From a checkpoint of a small transformer trained on Wikipedia.
Size: 16 layers, MLP 512 SwiGLU, vocabulary 1208, 4.13M parameters.
Architecture: RMSNorm before each block, rotary positions, no biases in attention or MLP, capped logits.
Each number is 50 + 15 x the weight over its row's rms, rounded and kept within 0 to 99. Layers, rows and columns count from 0. The size before them is the row's rms in percent of the matrix's.

# layer 11 MLP up, 512x128, rms 0.255, rows 328-382, columns 0-127
104:52 72 77 31 80 57 54 51 49 76 52 63 67 55 57 34 24 64 51 56 70 42 44 36 49 60 37 63 66 55 89 53 47 59 38 47 58 31 46 63 45 81 55 40 55 55 66 38 61 59 50 15 80 46 75 35 39 51 70 53 75 68 67 38 55 39 19 52 39 12 57 47 60 51 63 40 63 57 38 49 60 55 45 79 60 50 26 41 54 43 50 54 38 34 40 56 35 34 59 18 55 39 65 50 49 46 51 63 52 62 47 55 59 68 76 63 09 61 48 40 65 40 60 70 70 41 35 73
102:20 50 69 39 50 65 77 46 46 59 74 69 31 52 72 38 65 70 37 55 81 73 55 57 33 43 72 69 46 42 66 41 39 50 52 46 51 36 66 44 47 54 24 38 35 30 52 53 40 16 71 63 42 49 48 35 66 46 50 48 56 27 74 62 62 32 51 64 72 27 53 28 59 50 48 40 53 51 62 62 49 70 61 40 59 21 54 32 56 39 41 57 63 36 33 36 69 58 43 44 70 84 69 60 27 47 36 28 42 73 54 65 59 55 51 26 10 52 32 44 60 51 29 66 78 61 47 53
098:62 41 56 39 57 64 32 42 80 54 48 66 68 56 57 59 50 08 35 35 67 19 19 44 60 61 44 20 71 48 33 42 57 61 61 57 43 39 52 72 50 70 35 66 62 67 36 42 56 59 65 53 37 34 53 34 22 61 48 56 47 57 60 42 38 49 71 39 54 50 47 22 38 41 64 39 56 45 81 34 25 16 39 38 57 43 51 72 30 50 50 67 41 31 51 43 44 59 69 73 31 74 67 53 45 41 55 34 57 16 44 35 60 46 66 67 53 33 58 46 31 51 91 54 64 60 35 65
108:54 62 35 48 46 36 55 84 47 39 45 43 51 39 24 48 50 44 30 87 39 64 52 51 48 68 59 38 47 45 54 45 46 62 62 64 53 39 39 36 44 51 40 28 62 83 57 08 59 64 63 91 62 53 66 62 42 37 48 63 51 43 48 38 73 32 17 56 59 47 72 63 25 35 47 22 54 49 53 32 79 44 57 38 37 40 21 39 48 23 41 55 59 36 45 34 51 39 47 44 79 56 38 29 42 41 46 79 41 65 23 54 40 74 58 66 61 55 54 41 58 83 53 70 46 51 66 65
104:64 67 74 80 50 36 55 56 43 48 43 24 22 46 60 59 37 55 51 45 38 54 55 90 48 62 72 51 43 72 50 60 58 38 35 26 50 30 43 50 61 56 58 42 51 39 43 73 37 61 41 22 30 52 35 74 70 28 63 68 49 46 69 39 53 48 36 59 35 45 66 35 18 49 50 41 62 24 54 62 70 48 37 43 40 49 56 36 78 55 12 38 82 43 56 19 59 70 63 64 41 56 77 43 56 33 27 46 50 60 32 59 57 68 41 69 55 68 47 36 43 71 31 47 54 61 34 75
109:68 70 49 99 32 34 46 44 34 22 57 74 54 33 42 64 46 46 48 49 39 41 74 39 30 49 56 56 30 40 71 87 54 87 74 45 54 30 58 81 50 55 37 57 61 45 27 61 43 68 56 31 44 78 32 62 36 58 72 71 35 48 56 42 50 31 59 37 44 56 68 36 48 46 64 70 55 45 74 41 43 49 46 60 65 36 73 30 46 63 37 30 36 54 76 41 47 71 52 35 43 50 53 41 53 48 57 81 67 57 20 36 60 48 55 43 49 48 50 36 76 73 54 52 33 44 47 61
106:07 55 51 32 50 49 29 41 61 43 29 21 73 71 66 44 59 51 29 68 58 21 25 38 63 83 51 62 47 44 47 71 37 45 58 88 39 47 54 49 26 28 55 64 35 31 51 47 61 20 50 70 42 41 70 61 63 54 65 31 33 53 63 47 59 39 59 27 27 47 37 44 61 62 62 48 24 76 60 22 80 60 46 73 70 58 51 57 38 50 33 35 74 58 61 43 67 48 73 33 61 63 75 37 56 42 36 43 51 49 56 49 37 33 41 39 58 40 47 62 45 63 43 50 64 46 46 37
110:57 25 47 40 20 39 57 50 34 59 64 32 45 54 54 62 48 55 46 59 79 51 66 44 27 69 39 51 62 17 50 59 63 60 79 57 64 18 61 30 36 36 46 57 91 33 38 49 58 71 45 47 54 48 48 69 81 66 46 30 47 42 58 57 47 41 44 77 25 34 64 44 38 52 52 49 53 47 31 63 66 45 73 54 55 53 56 49 87 59 24 79 34 45 45 38 34 44 63 38 63 47 55 59 79 61 41 64 73 42 38 41 49 46 56 27 47 48 64 18 66 35 39 27 19 40 48 58
104:70 72 60 60 56 51 33 31 94 72 45 44 29 55 79 53 44 64 63 27 50 36 73 57 53 37 31 62 77 69 69 58 45 29 50 57 64 44 40 45 37 37 53 63 38 81 18 27 60 66 57 53 47 38 59 51 22 46 40 57 55 32 45 73 24 61 58 46 60 46 61 24 58 53 42 42 66 44 42 65 61 46 43 62 43 60 46 59 54 71 49 56 50 37 05 52 37 67 70 38 53 85 42 42 50 57 64 53 37 46 33 49 55 35 47 56 53 45 40 62 53 58 08 56 52 61 39 14
095:46 61 55 33 66 54 49 95 59 78 37 23 60 55 44 45 45 42 53 46 51 42 40 64 00 42 54 67 26 39 43 21 33 43 82 65 40 32 56 24 51 44 49 39 57 43 60 78 72 61 33 59 63 48 33 55 57 50 59 55 57 20 49 53 34 60 50 68 49 36 68 64 43 59 65 38 36 71 53 18 61 39 54 51 37 61 40 39 49 47 52 52 40 70 29 76 61 49 37 66 37 56 47 65 56 79 41 57 74 90 55 61 63 31 59 28 43 55 69 64 50 34 47 55 42 61 46 67
102:52 14 61 50 74 38 30 49 60 56 26 54 56 63 36 49 18 32 64 65 34 72 57 53 51 40 47 72 40 56 45 33 40 52 58 72 64 54 53 51 54 57 59 73 49 53 35 30 55 42 62 72 49 31 19 28 59 42 46 54 45 62 73 52 52 21 37 42 79 40 42 62 54 59 44 27 57 54 49 28 56 81 55 25 62 39 48 68 32 54 47 27 49 23 67 28 60 47 46 63 64 43 78 71 76 54 43 24 57 65 04 16 47 53 61 58 59 55 52 60 64 54 34 51 55 59 55 63
097:71 75 48 63 47 61 47 47 50 31 41 40 37 63 50 50 40 52 31 27 23 65 76 51 45 42 80 50 38 52 90 62 66 50 38 40 32 48 51 60 31 47 46 62 69 42 43 63 36 60 52 27 37 61 45 52 50 62 43 44 31 12 62 29 81 67 32 53 60 40 46 66 44 57 40 37 37 55 45 38 49 33 25 65 25 37 59 36 24 64 46 35 70 53 56 26 49 53 61 40 36 39 06 77 61 56 54 48 40 37 32 56 30 33 32 46 35 36 67 37 43 72 70 36 71 61 44 68
108:81 57 74 29 60 48 43 55 39 48 63 61 31 49 69 38 91 43 46 40 80 59 46 54 57 56 59 36 66 59 52 54 80 47 41 36 72 45 48 57 54 47 32 10 20 34 42 31 46 56 30 64 60 24 51 51 33 30 59 43 30 00 52 19 48 57 35 53 48 52 48 50 50 36 69 53 47 34 27 56 30 36 57 31 36 72 43 35 44 28 43 63 29 43 50 62 65 52 43 64 33 27 39 58 50 57 82 46 36 60 36 55 66 50 35 33 55 67 38 56 45 52 29 57 54 62 65 55
102:41 64 30 29 38 55 51 71 63 63 68 69 68 47 44 46 58 66 67 80 58 25 56 60 63 47 22 62 39 33 60 48 57 49 54 47 62 52 35 41 30 79 42 51 64 25 40 48 85 13 67 68 63 62 71 66 51 36 68 54 72 49 39 42 78 56 26 60 51 65 44 44 58 48 48 55 52 80 59 82 32 41 59 60 65 35 24 50 61 40 72 53 62 47 63 56 60 59 56 51 29 32 47 62 44 63 59 63 72 74 52 59 26 59 71 80 39 70 42 39 23 53 63 45 33 59 58 45
106:93 44 67 51 75 61 55 41 31 30 41 57 64 48 54 37 61 51 58 33 69 50 47 42 44 53 60 36 49 56 49 53 49 58 77 71 58 62 49 35 60 84 81 24 58 67 30 72 61 62 30 48 69 67 68 37 50 47 71 53 39 47 42 36 58 63 37 35 47 54 91 43 23 43 45 68 38 53 72 43 48 61 39 48 56 45 51 57 54 52 22 52 57 41 89 71 78 74 32 52 30 51 60 73 45 53 44 70 47 52 46 66 23 49 73 46 54 32 68 60 74 39 57 64 68 68 38 41
117:60 48 48 46 63 48 77 57 36 66 93 39 40 54 69 40 53 64 63 78 60 72 45 61 45 68 51 52 69 46 54 55 71 35 52 40 33 63 40 22 54 72 18 61 61 30 70 32 34 73 51 67 56 65 44 60 63 43 38 62 58 37 59 38 48 56 80 60 47 45 41 49 53 57 44 44 46 58 32 52 41 72 11 44 21 50 34 52 70 44 24 74 40 71 58 12 66 40 57 65 87 54 35 56 31 74 44 30 70 44 45 38 46 60 46 46 38 29 45 40 52 37 49 67 44 43 38 64
107:48 85 42 57 45 51 32 61 41 51 52 38 47 42 62 48 60 59 54 27 44 58 68 52 75 44 74 72 40 58 36 49 69 56 29 53 55 85 48 50 37 51 42 79 24 59 27 71 36 27 79 42 50 41 42 71 52 31 62 32 46 78 29 49 64 60 36 31 28 40 65 57 44 77 77 70 72 28 64 43 42 49 61 46 31 51 37 53 59 46 73 47 39 28 33 48 54 60 46 46 24 35 58 79 37 46 44 42 29 43 42 72 57 38 36 42 53 61 50 63 77 52 46 53 75 36 87 56
094:37 60 58 44 55 37 53 65 62 55 51 46 48 47 43 49 56 43 36 42 27 30 56 53 48 51 32 44 45 99 49 50 48 45 46 56 68 66 78 52 70 06 62 75 69 52 67 77 85 57 72 49 31 46 51 39 76 58 62 52 60 53 29 53 44 44 41 54 40 60 70 67 61 64 36 42 49 59 63 37 20 65 81 53 46 51 44 81 43 41 44 62 49 37 53 75 52 30 62 35 60 36 22 57 30 58 55 48 28 57 23 49 82 60 39 43 63 59 53 83 53 48 82 61 44 40 49 51
086:57 68 76 59 40 43 50 62 45 44 34 63 45 42 65 60 46 46 26 72 47 59 59 63 43 25 68 37 48 72 76 54 67 61 56 04 39 62 67 28 43 48 72 51 59 71 59 39 57 59 45 52 84 65 42 47 90 43 58 57 66 52 42 48 75 28 39 21 43 77 54 39 53 75 73 41 44 81 45 40 45 45 51 67 56 56 43 59 49 51 45 40 36 51 52 54 49 36 69 24 60 40 49 55 50 70 48 06 62 65 62 58 34 33 54 54 37 56 52 61 69 75 32 69 74 34 57 63
101:60 18 46 70 60 34 27 40 36 26 40 88 50 59 64 52 57 22 84 49 66 51 71 43 32 51 52 53 48 40 39 38 56 54 59 29 50 37 55 63 63 59 55 76 45 36 55 55 25 56 51 62 27 11 55 87 09 54 53 50 43 57 43 40 40 71 55 51 45 48 58 53 63 43 20 60 88 46 54 32 53 59 28 49 59 61 74 51 34 41 52 45 49 46 54 42 56 22 47 40 57 36 43 47 25 51 43 45 68 72 29 84 61 49 34 73 62 64 72 56 49 57 56 54 52 57 42 63
094:71 51 41 53 44 71 60 52 16 65 49 69 29 54 50 59 22 27 35 64 52 25 48 43 54 51 21 43 61 44 29 61 39 53 56 56 56 26 44 39 62 62 33 72 35 71 49 48 31 59 66 43 49 52 81 54 44 57 72 63 20 35 62 48 82 68 35 72 27 53 69 42 58 40 24 58 57 43 48 63 54 47 63 44 40 64 60 59 42 82 40 31 11 43 44 57 45 40 58 31 65 54 48 64 42 26 28 39 54 48 46 56 61 57 17 57 38 39 63 33 77 44 31 42 67 41 71 26
090:65 42 40 57 55 41 53 24 38 34 50 56 51 23 53 29 44 39 53 54 50 41 47 43 71 38 52 57 42 22 57 34 31 64 96 52 73 49 64 46 83 19 45 52 61 63 46 61 83 45 41 36 39 77 40 60 51 44 40 32 41 36 49 44 48 49 51 53 84 79 65 57 45 33 38 41 50 62 75 62 32 16 44 40 35 41 38 69 54 47 17 61 30 75 71 29 47 53 49 38 30 47 58 51 37 50 43 51 39 44 55 75 24 49 41 46 82 35 55 51 24 39 55 55 67 33 44 42
096:59 42 53 50 44 81 50 48 35 69 59 42 36 57 23 43 38 46 56 33 59 22 63 28 61 39 34 59 43 37 64 39 40 40 57 64 58 36 30 62 53 30 75 48 51 63 38 50 37 51 40 45 47 66 41 51 40 49 60 66 51 45 66 59 50 07 55 47 30 32 66 92 48 72 45 34 52 75 46 51 90 35 61 35 51 43 25 68 39 25 72 46 44 48 44 48 39 57 05 63 52 64 50 60 51 22 59 48 33 67 63 60 40 24 43 64 62 60 58 50 53 47 37 64 53 41 79 84
096:53 58 46 21 47 26 27 44 47 50 42 72 63 53 51 65 43 55 27 25 35 81 71 54 58 51 34 35 00 41 72 28 54 51 51 46 61 51 58 72 46 54 52 59 65 37 34 42 59 49 41 58 57 65 47 29 44 23 33 38 23 25 77 41 61 66 66 62 48 50 29 31 50 53 37 17 47 46 65 38 51 46 26 62 54 64 49 38 30 62 45 99 36 41 72 53 69 43 48 52 47 45 49 58 54 48 52 44 58 44 36 44 44 44 79 48 38 64 36 48 56 67 47 25 42 44 24 44
105:59 57 54 65 59 60 61 56 39 25 23 65 21 43 44 77 42 51 31 56 65 37 47 30 65 51 39 60 40 51 38 52 61 37 52 43 61 24 47 21 73 62 36 56 56 69 60 54 52 61 73 41 43 47 62 91 56 57 17 63 82 60 45 48 40 60 59 47 35 40 72 47 51 25 33 33 54 54 29 71 60 76 67 65 62 60 44 55 31 56 39 82 64 74 46 53 44 70 39 41 61 41 58 52 25 47 31 29 36 70 63 73 61 42 65 57 46 52 61 46 81 14 50 52 73 50 44 43
085:41 82 59 81 66 69 51 46 79 55 63 32 74 33 42 29 36 39 50 55 58 48 59 19 47 68 56 29 39 48 84 56 52 51 56 57 47 63 60 26 39 51 30 88 55 48 40 62 51 53 62 31 36 79 51 68 57 52 62 36 52 55 45 80 60 59 68 56 72 72 25 59 38 41 39 55 46 37 46 48 64 77 51 36 57 40 10 33 54 55 49 17 27 17 63 55 55 50 44 39 41 37 45 45 62 73 51 46 42 58 34 44 59 30 51 52 57 59 30 58 46 66 59 83 38 40 62 44
095:57 42 77 33 28 81 52 48 55 40 45 51 47 68 69 79 41 65 62 55 33 49 42 42 61 82 72 49 34 44 27 62 42 64 44 50 51 55 35 42 50 66 48 65 74 34 39 49 43 43 46 45 61 44 48 64 42 83 67 46 38 00 45 26 40 32 30 56 45 37 44 69 51 74 61 85 76 38 33 54 46 54 29 52 47 61 39 42 40 55 57 38 50 37 40 41 48 31 29 40 46 55 46 25 55 21 38 63 27 60 33 41 31 24 55 53 50 32 52 58 49 57 33 37 38 35 36 15
096:33 71 65 53 28 61 74 56 40 73 23 60 84 64 39 48 32 58 58 73 25 76 68 61 62 55 41 47 36 58 41 19 48 36 35 40 58 36 51 66 65 45 55 71 32 65 67 73 39 52 46 42 50 62 43 49 49 68 46 68 28 47 49 82 62 62 38 49 63 53 22 52 62 42 46 38 47 56 30 68 56 57 41 38 66 66 40 43 45 60 45 43 66 78 40 62 35 25 35 46 73 47 29 49 36 51 72 72 45 34 88 21 46 54 69 32 54 47 59 50 60 59 43 85 72 56 44 50
088:28 74 60 53 32 33 37 55 22 33 47 59 45 63 46 57 32 43 23 65 74 41 77 59 33 31 22 77 20 33 67 39 60 53 63 62 70 42 40 36 36 63 66 79 68 70 57 29 16 54 71 27 34 71 55 22 54 67 50 57 39 43 44 52 44 52 66 51 60 71 66 56 61 57 42 74 57 47 53 53 70 48 46 50 45 40 49 62 67 40 58 22 77 65 57 46 39 37 50 69 48 58 60 31 36 75 61 46 40 62 55 43 51 73 42 70 72 82 58 38 67 58 50 40 56 52 57 65
091:44 45 42 58 59 47 53 68 54 94 50 82 41 68 95 56 33 57 39 49 46 27 36 57 44 57 47 54 69 47 69 24 58 44 47 47 54 36 55 39 47 60 70 80 44 68 65 48 47 60 69 64 56 68 45 58 71 45 60 32 51 60 53 60 47 54 46 36 65 60 50 76 55 51 65 58 67 32 99 60 50 61 21 53 66 75 70 51 65 57 55 34 38 48 20 65 40 73 43 57 54 48 31 55 33 19 46 48 36 54 40 44 36 50 58 52 65 38 29 43 43 22 35 50 68 35 39 50
104:37 29 71 33 61 38 57 64 51 34 41 46 55 44 65 54 57 41 47 53 38 54 69 41 49 48 73 53 35 45 49 24 48 62 53 37 49 59 58 61 47 43 55 61 26 08 53 67 53 86 62 36 72 65 52 59 50 83 49 69 45 55 44 62 75 97 44 55 58 35 33 48 41 49 37 44 38 86 38 55 57 52 15 49 59 50 48 35 45 26 34 50 23 79 43 30 05 53 63 43 36 33 44 43 42 47 68 52 45 36 41 34 63 58 50 73 46 38 73 45 44 48 39 51 54 64 27 25
098:36 45 57 47 37 52 35 45 60 48 49 50 68 42 63 41 30 64 55 51 29 57 51 55 30 57 26 42 64 14 40 39 20 60 45 27 41 66 52 67 51 20 50 53 58 27 50 45 60 53 28 79 44 68 45 41 34 58 54 31 54 50 54 41 44 66 58 70 65 46 72 41 61 54 43 46 99 33 13 78 53 62 69 54 80 55 29 39 60 67 37 46 58 52 21 67 65 52 57 56 54 53 17 42 64 53 40 28 40 49 59 37 35 54 73 57 53 46 19 34 54 71 30 52 39 26 63 58
103:38 61 77 70 64 34 68 32 49 42 63 45 39 12 62 48 89 75 33 38 48 43 43 50 46 62 53 57 49 50 50 48 60 71 94 69 49 70 40 51 80 68 45 65 38 50 28 60 39 25 39 43 20 63 40 30 27 52 58 38 34 41 63 76 53 48 46 44 48 51 29 52 45 52 71 65 50 11 55 58 42 30 52 49 50 42 67 59 73 47 74 44 64 34 31 55 49 41 60 23 70 44 53 30 72 49 45 46 70 38 35 37 59 29 52 37 56 27 39 63 49 47 42 43 76 36 45 41
102:41 58 63 40 32 33 32 52 50 62 43 48 76 21 46 42 48 42 30 61 62 42 47 56 44 70 38 57 81 51 69 39 46 21 47 49 25 47 60 89 41 55 48 65 60 27 45 54 56 60 79 51 50 80 46 38 28 63 45 52 51 41 79 36 44 52 50 48 67 62 37 40 67 42 70 45 51 40 37 57 37 38 20 52 35 18 73 36 64 40 59 55 55 50 55 55 50 40 65 29 46 22 33 27 42 37 42 75 08 42 63 32 67 66 17 40 51 22 43 58 51 40 48 77 36 47 57 56
099:24 44 53 21 43 39 57 31 44 82 27 46 42 52 47 67 53 36 50 77 41 59 57 46 49 50 49 35 26 52 42 50 40 53 52 46 53 61 44 68 31 70 50 32 61 60 47 75 67 25 40 47 40 41 35 49 68 46 43 53 80 61 52 43 87 53 41 28 20 48 52 42 62 37 59 37 38 47 40 42 33 69 76 47 56 48 27 33 56 45 51 54 85 46 19 73 51 30 86 65 60 43 58 77 55 48 69 34 37 60 42 65 37 39 29 78 67 26 41 44 54 43 69 71 49 50 78 38
104:40 40 12 34 49 48 58 59 57 54 46 30 56 30 36 57 36 63 60 78 52 54 51 53 35 50 58 46 93 37 51 55 40 52 26 78 34 51 57 50 60 31 30 57 35 44 59 54 39 47 69 78 77 56 33 42 42 73 39 71 64 62 31 57 48 55 47 55 54 60 47 44 66 58 51 40 50 62 85 57 51 19 63 42 63 39 47 71 56 75 63 10 38 33 68 26 65 50 47 56 67 54 44 45 41 45 35 65 78 44 25 57 34 43 57 45 51 76 64 25 27 52 21 43 56 81 41 48
106:78 64 46 43 42 63 68 37 57 37 62 57 60 22 42 57 50 41 28 67 58 52 65 46 70 49 81 36 40 34 50 37 61 63 51 38 55 50 31 47 52 57 68 79 36 73 44 46 32 37 56 50 34 32 42 49 66 59 51 44 30 51 60 69 60 47 61 66 53 62 40 46 36 42 65 52 45 66 26 43 60 78 46 56 83 26 45 55 20 73 44 89 36 39 60 16 58 73 61 82 41 31 63 49 64 60 55 28 44 48 36 59 43 65 41 64 64 45 33 59 47 71 41 49 09 53 73 30
096:49 37 42 37 53 58 59 41 49 60 76 66 48 46 22 37 41 57 60 24 34 39 85 61 36 47 28 59 43 43 46 77 48 63 28 23 42 44 39 54 42 52 43 50 26 37 50 39 91 47 64 69 50 14 42 31 62 51 35 80 60 62 57 78 50 50 58 54 56 41 65 41 42 39 77 57 30 53 82 32 90 35 20 29 56 29 48 46 61 68 43 58 57 46 43 45 38 54 62 56 51 68 42 54 55 51 33 35 53 30 40 57 53 46 88 29 51 59 32 57 35 52 21 41 50 41 48 39
099:47 41 66 44 41 65 39 44 34 49 67 41 52 52 45 57 56 64 24 46 37 73 36 39 53 52 42 60 45 54 55 50 28 71 33 61 54 38 78 46 51 43 53 69 69 50 79 47 43 29 66 53 57 41 74 35 51 40 27 29 66 46 22 68 48 45 44 58 40 32 50 50 66 41 35 43 50 24 79 79 57 52 60 83 45 52 30 69 46 54 41 73 32 55 56 70 69 28 46 53 15 73 63 54 53 10 57 45 67 74 52 46 50 46 36 92 27 71 28 36 55 45 25 53 51 50 53 34
089:38 16 26 44 69 60 59 61 51 45 61 58 58 67 71 43 48 62 57 53 52 41 46 40 66 52 12 49 62 77 36 48 51 30 33 35 53 63 14 56 67 55 55 35 48 64 36 39 30 52 50 39 61 37 52 93 57 39 53 44 73 74 49 82 53 65 76 49 67 41 41 52 70 49 51 59 16 53 81 51 59 26 57 38 35 52 54 49 34 21 57 65 43 63 43 36 26 43 36 59 49 71 41 64 27 70 52 56 73 42 41 48 26 48 51 51 48 54 72 66 54 84 58 41 49 56 50 26
100:29 70 59 23 53 47 53 58 31 54 47 20 25 55 60 54 61 65 41 71 37 42 52 59 33 33 42 76 51 63 36 45 63 45 22 48 47 39 46 60 38 54 58 57 56 39 15 58 76 61 52 50 63 40 32 66 54 45 72 68 70 64 56 75 48 30 56 43 56 34 43 62 20 75 21 44 37 60 51 87 51 50 70 70 79 43 51 40 58 40 46 55 26 30 59 59 40 26 51 64 55 68 58 50 80 45 69 33 52 34 55 44 62 91 47 53 65 41 47 53 34 55 56 62 79 61 59 34
098:49 49 51 64 47 50 35 39 37 39 31 36 59 48 62 69 61 47 58 57 48 37 28 39 90 70 52 65 52 69 59 85 55 36 32 76 48 45 47 59 43 40 49 42 60 46 51 26 18 46 53 60 72 31 56 32 68 41 69 44 76 73 53 64 29 36 57 75 34 41 43 41 68 55 29 53 18 26 60 37 29 27 61 62 37 32 52 39 42 30 49 90 64 43 38 44 39 48 45 42 75 51 44 68 41 39 28 58 28 66 42 40 45 52 64 53 41 54 54 44 20 61 43 54 56 57 80 82
095:39 41 45 42 67 64 35 20 59 50 36 62 52 32 33 46 71 58 68 58 44 36 53 81 30 45 53 53 24 48 49 49 49 80 43 60 43 30 57 61 48 51 58 49 48 58 58 48 62 52 72 40 69 54 69 53 57 06 36 07 68 40 49 45 36 61 79 56 19 49 46 44 58 65 32 37 43 47 71 65 44 76 43 46 72 96 59 52 24 28 60 55 52 50 56 47 44 54 50 48 10 30 61 58 50 76 49 65 68 33 45 74 47 59 56 47 59 53 41 28 40 43 39 40 38 66 45 71
095:67 47 43 61 63 67 47 60 38 57 46 43 81 50 57 62 48 54 52 35 71 62 52 57 49 56 52 40 38 20 71 43 50 36 45 58 30 35 24 70 47 49 61 58 54 48 43 54 76 53 28 22 46 29 68 62 31 36 45 43 48 35 35 81 53 19 33 38 44 58 46 47 31 52 72 51 67 41 71 19 37 25 55 19 69 41 66 21 25 54 56 27 49 55 46 49 52 36 67 30 50 56 49 39 27 50 55 64 48 37 61 30 43 43 63 93 64 25 45 50 87 51 48 51 56 34 25 62
095:52 42 46 77 64 55 32 29 48 58 84 61 43 70 77 21 48 63 77 34 43 44 61 51 42 45 51 48 42 31 61 77 35 50 62 32 38 58 38 37 54 28 38 35 43 40 38 50 54 66 73 48 34 67 21 79 53 53 14 51 56 34 23 50 39 56 37 59 70 32 58 62 39 44 54 23 47 72 59 33 77 60 34 48 58 41 51 62 63 41 41 43 74 47 35 47 78 55 65 47 76 56 72 61 57 52 57 37 45 31 22 66 65 51 46 31 39 47 49 45 38 44 29 75 34 53 24 68
105:36 20 65 64 47 59 40 55 75 53 40 41 66 46 59 37 60 42 51 42 71 35 53 80 43 72 55 29 38 42 36 47 29 65 58 45 52 68 60 56 66 49 42 59 43 41 62 59 39 51 70 58 84 47 42 63 48 11 41 67 63 62 50 53 60 22 42 63 34 32 49 53 69 52 75 74 21 66 31 51 22 52 53 61 11 27 65 39 36 39 80 60 46 57 45 58 23 68 58 33 59 41 66 26 78 42 60 66 46 61 44 72 41 67 43 45 51 57 36 60 36 23 54 40 59 49 40 75
094:21 44 40 48 43 39 43 36 32 48 57 48 37 64 50 43 41 34 65 53 84 54 28 69 67 69 30 55 65 44 68 65 48 37 76 53 48 37 57 49 77 31 34 46 41 65 65 40 13 53 42 40 37 43 54 59 51 39 38 50 69 20 45 30 31 44 40 59 51 50 79 27 54 56 53 48 47 41 82 40 46 37 79 19 71 41 42 45 51 77 35 52 32 57 50 38 28 16 48 67 78 61 68 30 60 49 46 55 56 66 56 37 29 41 48 67 44 36 67 85 33 66 51 66 56 55 37 57
101:41 88 79 48 75 57 34 46 79 50 50 58 47 33 64 64 53 58 55 56 26 70 57 59 55 79 54 45 55 54 59 84 48 62 31 20 29 79 69 51 22 48 42 31 56 53 80 54 59 46 50 50 41 41 67 39 35 31 56 67 64 51 44 50 46 71 58 42 61 57 38 79 34 67 52 41 25 52 70 61 56 39 59 32 42 53 47 46 27 42 40 43 21 38 55 62 52 35 54 61 22 53 69 75 58 38 24 35 58 33 31 28 59 54 29 63 44 49 41 45 45 57 12 60 59 43 60 35
093:55 49 55 54 34 59 57 71 51 27 78 47 53 30 78 57 57 48 36 53 34 41 59 59 61 46 75 39 38 73 49 54 69 68 28 35 61 66 65 57 69 36 29 31 42 28 58 40 56 57 51 32 59 74 63 36 32 40 54 47 73 55 46 41 58 91 57 22 47 72 62 72 47 55 54 22 39 80 41 74 33 59 46 54 74 31 33 42 37 32 53 57 61 36 42 24 58 66 64 30 68 41 82 51 59 53 50 42 70 38 63 51 62 61 45 57 40 17 34 49 55 54 44 60 43 22 66 75
096:50 41 46 47 52 46 56 39 42 52 41 71 80 30 29 49 36 53 49 66 23 58 49 21 57 35 40 37 79 55 54 73 39 45 47 47 28 53 59 59 17 77 62 50 59 57 37 71 32 64 40 35 41 52 37 69 54 49 51 58 66 51 58 39 49 26 73 25 57 71 72 50 30 66 58 27 63 55 55 52 51 44 09 48 75 53 63 52 53 55 61 52 45 74 62 40 41 45 43 66 49 52 32 79 47 56 65 16 14 41 45 61 63 48 72 29 60 18 69 45 26 43 57 54 44 71 73 47
091:50 90 24 56 57 16 70 35 64 53 64 43 33 43 06 50 68 56 51 53 35 48 73 62 28 34 42 34 48 51 71 14 32 45 64 62 62 41 70 47 24 40 65 55 72 37 66 60 55 39 44 26 58 44 61 71 48 18 66 64 57 44 41 56 57 10 19 23 69 62 53 42 50 46 62 35 32 68 25 65 51 41 56 53 48 59 53 57 54 52 43 31 40 57 54 46 36 62 59 54 24 56 55 49 46 39 50 52 62 74 43 60 58 50 65 45 34 34 37 57 64 37 69 53 23 55 54 63
109:52 38 56 60 56 44 61 51 57 47 69 46 43 64 81 48 70 53 58 43 43 56 52 40 52 50 65 87 33 60 42 57 61 40 43 50 38 56 46 34 39 20 55 59 55 42 57 50 65 55 76 54 73 57 42 70 55 66 52 30 48 54 63 84 48 27 12 39 42 20 58 72 41 58 48 40 35 72 56 54 65 60 67 60 53 22 36 71 32 43 50 71 37 38 75 25 43 43 43 07 75 53 89 28 61 46 45 43 55 88 39 51 42 56 62 58 51 38 47 36 44 32 23 60 56 37 49 70
109:62 73 72 61 62 57 61 44 67 70 41 19 46 61 62 79 61 72 46 16 18 33 50 44 48 74 48 82 23 57 53 54 55 27 60 51 53 53 53 45 87 32 51 43 46 61 75 46 58 34 48 63 64 39 56 49 35 48 41 58 52 48 53 67 45 42 56 67 64 53 43 36 64 32 47 57 44 30 55 50 58 55 24 55 38 50 46 49 82 48 50 25 40 53 77 57 63 62 70 58 40 81 35 72 73 56 46 70 59 23 24 19 46 73 34 56 52 42 49 51 68 26 59 69 35 59 49 45
102:39 48 65 55 57 34 60 57 43 66 42 41 63 22 27 71 53 47 74 38 73 84 38 57 73 30 72 66 77 56 44 44 53 42 46 68 30 76 45 35 17 85 56 30 39 41 74 32 69 31 61 55 45 50 72 50 32 68 61 40 37 22 56 50 53 24 71 52 24 36 49 53 90 68 35 52 37 40 41 46 59 49 42 48 51 56 63 47 41 75 50 44 54 50 38 45 60 65 55 53 44 55 53 49 62 34 84 39 42 42 43 56 39 58 66 53 55 62 59 49 53 64 83 58 14 46 47 46
108:55 30 55 61 29 45 49 54 37 43 32 64 29 41 56 56 51 59 41 65 11 42 61 68 69 41 87 36 37 53 42 55 44 29 44 40 41 89 60 85 49 61 60 72 35 58 80 53 38 56 81 45 48 61 48 63 70 40 49 67 59 37 48 77 65 25 68 55 27 56 45 39 57 55 73 49 44 67 56 32 38 47 70 51 70 55 49 29 38 62 60 64 27 82 37 42 69 43 48 46 55 54 55 36 75 23 53 65 44 70 35 39 48 40 32 18 56 38 45 56 35 40 35 57 27 39 54 46